config.toml
n_head = 5
d_mlp = 640
norm_eps = 1e-06
positions = "rope"
qk_norm = false
attn_scale = 0.177
tie_embeddings = false
init_std_qkv = 0.0507
weight_decay = 0.0
lr_head = 0.00743
warmup_steps = 200
doc_mask = true
steps = 4422
dataset = "wikipedia_en"
Each number is 128 + 24 x the weight over its row's rms, rounded and kept within 0 to 255. Layers, rows and columns count from 0. The size above them is the row's rms in percent of the matrix's.

# layer 4 MLP up, 640x160, rms 0.0724, rows 165-181, columns 120-159
size [102  87  90  96  96  98  98  95 104  97 102 107  99  98  93  97  90]
[[141 118 156 145 105 131 117 142 140 103  81 136  80 136 120 137  96 112 150 113 102 138 139 129 184 141 106 141 124  93 104 138  98 115  84 117 146  93  96 111]
 [172 124 110 128 176 144 182 137 140 135 161 121 137 150 125 134 107 159 141 120 126 146 142 131 148 137 121  99 166 108 117 142  88 143 102 158  71 114 125 171]
 [139  76 103 158 126 142 134 113 151 120 100 125 133 131 102 117 139  98 164  93 146  99 136 176 128 109  80 166 132 120 121 111 126 114 108 163 137 131 140 173]
 [115 115 101 135 149 128  95 126 144 106 155 120 125 169 167 126 125 137 105 123 106 139  99  82 142 105 172 125 158 118 167 127 185 119  94 162 140 113 146 132]
 [116 136 123  87 119 101 146 129 125 167 145 171 147 117 161 126 165 156 139 112 156 191 121 129 145 178 126  93  72 152 108 109 125  90 109  79 129 122 129 134]
 [135 120 117  96 109 107 162 145 114 114 126 126  82 135 156  95  92 139 106  91 191  56 103 124 142 146 150 144 158 103 132  99 113 108 131 125 132 125 127 163]
 [125 133 105 124 119 147 158 146 169 100 116 118 128 147 116 138  85 146 128 127 148 158 164 147 135 178 163 124 126 132 133 171  97 120 140 128 137 137 135 121]
 [120 168 132 140 105  89 147 170 174 159 145 144  92 149 124 148 126 125 136 133 133 133 162  94 143 114 111 137 145 125 165 164 163 123 109  68 139 157  97 169]
 [143 120 151 147 109 152  92 124 136 143 110 110 154 135 121 107 157 165 126 132 126 138 141 108 141 137 156 112 128 214 146 170 128 133 114 182 151 125 134 133]
 [115 122 116 106 139 112  93 117 154 169 116 127 126  80 124 145 158 167 104 128 120  91 150 119 149 101 143 138 106 175 146 158 147 146 122 133 109 145 134  95]
 [ 64 152 115 127 144 165 107 135 137 118 125 140 141 137 129 165 132 155 171 117 130  90 124 156 103 148 116  86 121 167 136 132 138 162 106 188 114 110 103 127]
 [123  96 172 118 130  57 140 159 118  96 107 115 152 128 112 116  96 107 114  73 157 121 158 152 124 115 131 132 169 139  76 106 138 109 148 153 101 119 115 111]
 [133 139 121 125 124 114 144 147 121 139 171  80 132 100 140  78 127  78 137 112 133 144 130 117 125 130 157 115  89 151 146  96 167  91 167 104 123 123 131 130]
 [162 108  84 133 156 166 124  98 136 147 121 130 126 142 125 133 142 132 124 126 122 126 112 128 137 152 147 133 176 146 152 141 155 123 122 147  88 141 129  99]
 [136 114 146 137  95  71 120 143 104 140 116 143 126 111 110  81 110 112 120  99  91 130 161 156 117 132  95 106 113 160 121 142 133  80 177 131 120 149 139 136]
 [133 126 154 135 119 129 162 147 110 130 134  92  90 134 134 140 130 112 163 105 168 139 117 136  96 160 119  94 147 141 167 101 121 101 136 102 144 113 101 132]
 [175 129 141 118 112 103 130 188 108 190 149 162 163 116 123 114 140 135 151  93 125 125  78 133 134 150 140 127 151 114  93 144 110 131 113 108 163 103 144 133]]
# layer 4 MLP down (transposed), 640x160, rms 0.0727, rows 165-180, columns 120-159
size [106  92  93  92  88  98  94 100 101  89  89 112  94 105 114  91]
[[140  96 111 113 155 134 146 152 122 149 134 105 120  95 119 110 140 111 116 153 163 110  82 125 149 113 119  77 107 117 102 123  92  82 146 159 128 124 147 133]
 [124 155 137 148 114 115 119 142 141 172  96 146 151 137 154 137 116 100 155 136 120 135  90 134 144 121 130 128 109 141 137 105  70 103 167  98  98 132 100  92]
 [139 180 141 115 143 190 111 133 115 151 143 130 126 123 127 163 173 142 107 129  97 110 135  95 185 116 168 139 123  98 128 138 152 128  84 119 115 114 155 103]
 [148  85 125  95 168 156 151 104 146 118 138  76  83  94 110 131 131 140 135 133  95 129 152 139 120 149 192 129 156 140 113 119  83 149 143 110 109 151 105 108]
 [132  95 154 147 130 145 119 142 131 118 105 141 157 130  95 140 146  82 122 150 121 124 120 122  76 126 139  73 156 131 132 156 147 135 134 153 144 136 145  69]
 [102 123 147 153 117 136  97 140 137 147 129 124 134 135 108 147 107  91  86 151 163 144 152 173 125 130 122 156 171 104 151 133 141 143 102 128 146 138 151  94]
 [162 147 106  96 110 109  60 130 114  92 171 141 138 137 133 111 153 103 106 143 120  75 116 129 128  96  74 120 139 111 127 118 106 146  78  93 141 178 174 135]
 [115 159 145 144 117 128  78  93 137 129  86 131 138  99 117 131 165 128 110 136 159 143  73 115 117 115 150  66 145  99 100 136  95 145 132  88 139 116 166 123]
 [123 122  79 166 160 154 141 115 167 134 121 137 115 134 104 145 145  76 114 145 127 120 157 111 122 136 113 122 115 147  77  87 127 101 103  99 133 108 111 152]
 [109 108 125 106  84  97 173 115 154  81 136 119 138  94 110 168 134 106 158 136 142 121 135 102  91 131  91 136 116 116 131 122 148 109 116 129 128 113 135  99]
 [113 139 168 134 149 130 146 112 147 144 101 120 133 109 122 108 156  86 116 154 167 149 148 134 181 158  98 128 123 132 107 117 145 131  97 157 130 151 137  86]
 [134  86 137 117 111 152 124 126 108 118 113  91 136 131 119 173 111 151 166 133 156 128 146 116 159 114 110 148 136 140 156 148 120 104  87 136 137 146 125 113]
 [116 104 146 150 133 109 122 132  69 138 136 142 114 158 142 161  68 150  96 106 108  86 154 126 125 156 124 146 123 113 121 149  86 127 148 125 119 138 141 117]
 [140 132  67 130 167 128 137 182 117 129 124 139 141 124 142 142 120 125 145 167 122 143 139 119  79 143 130 122 111  80 133 140  87 100 109 111 152 143 143 152]
 [148  89 132 133 138 141 144  99 149 150 163 111 117 134 115 145 135 129 138 172  92  97 119 121 103 153 115 109 185 125  89 163 100 117 127 106 155 112 105 162]
 [128 106 143 133 107 116 171 111 110 130 184 154 118  80 121 126 130 117 168 102 118  99 153 154  90 126 107 159 139 149 148 100 123 133 137 118 113 117 112 179]]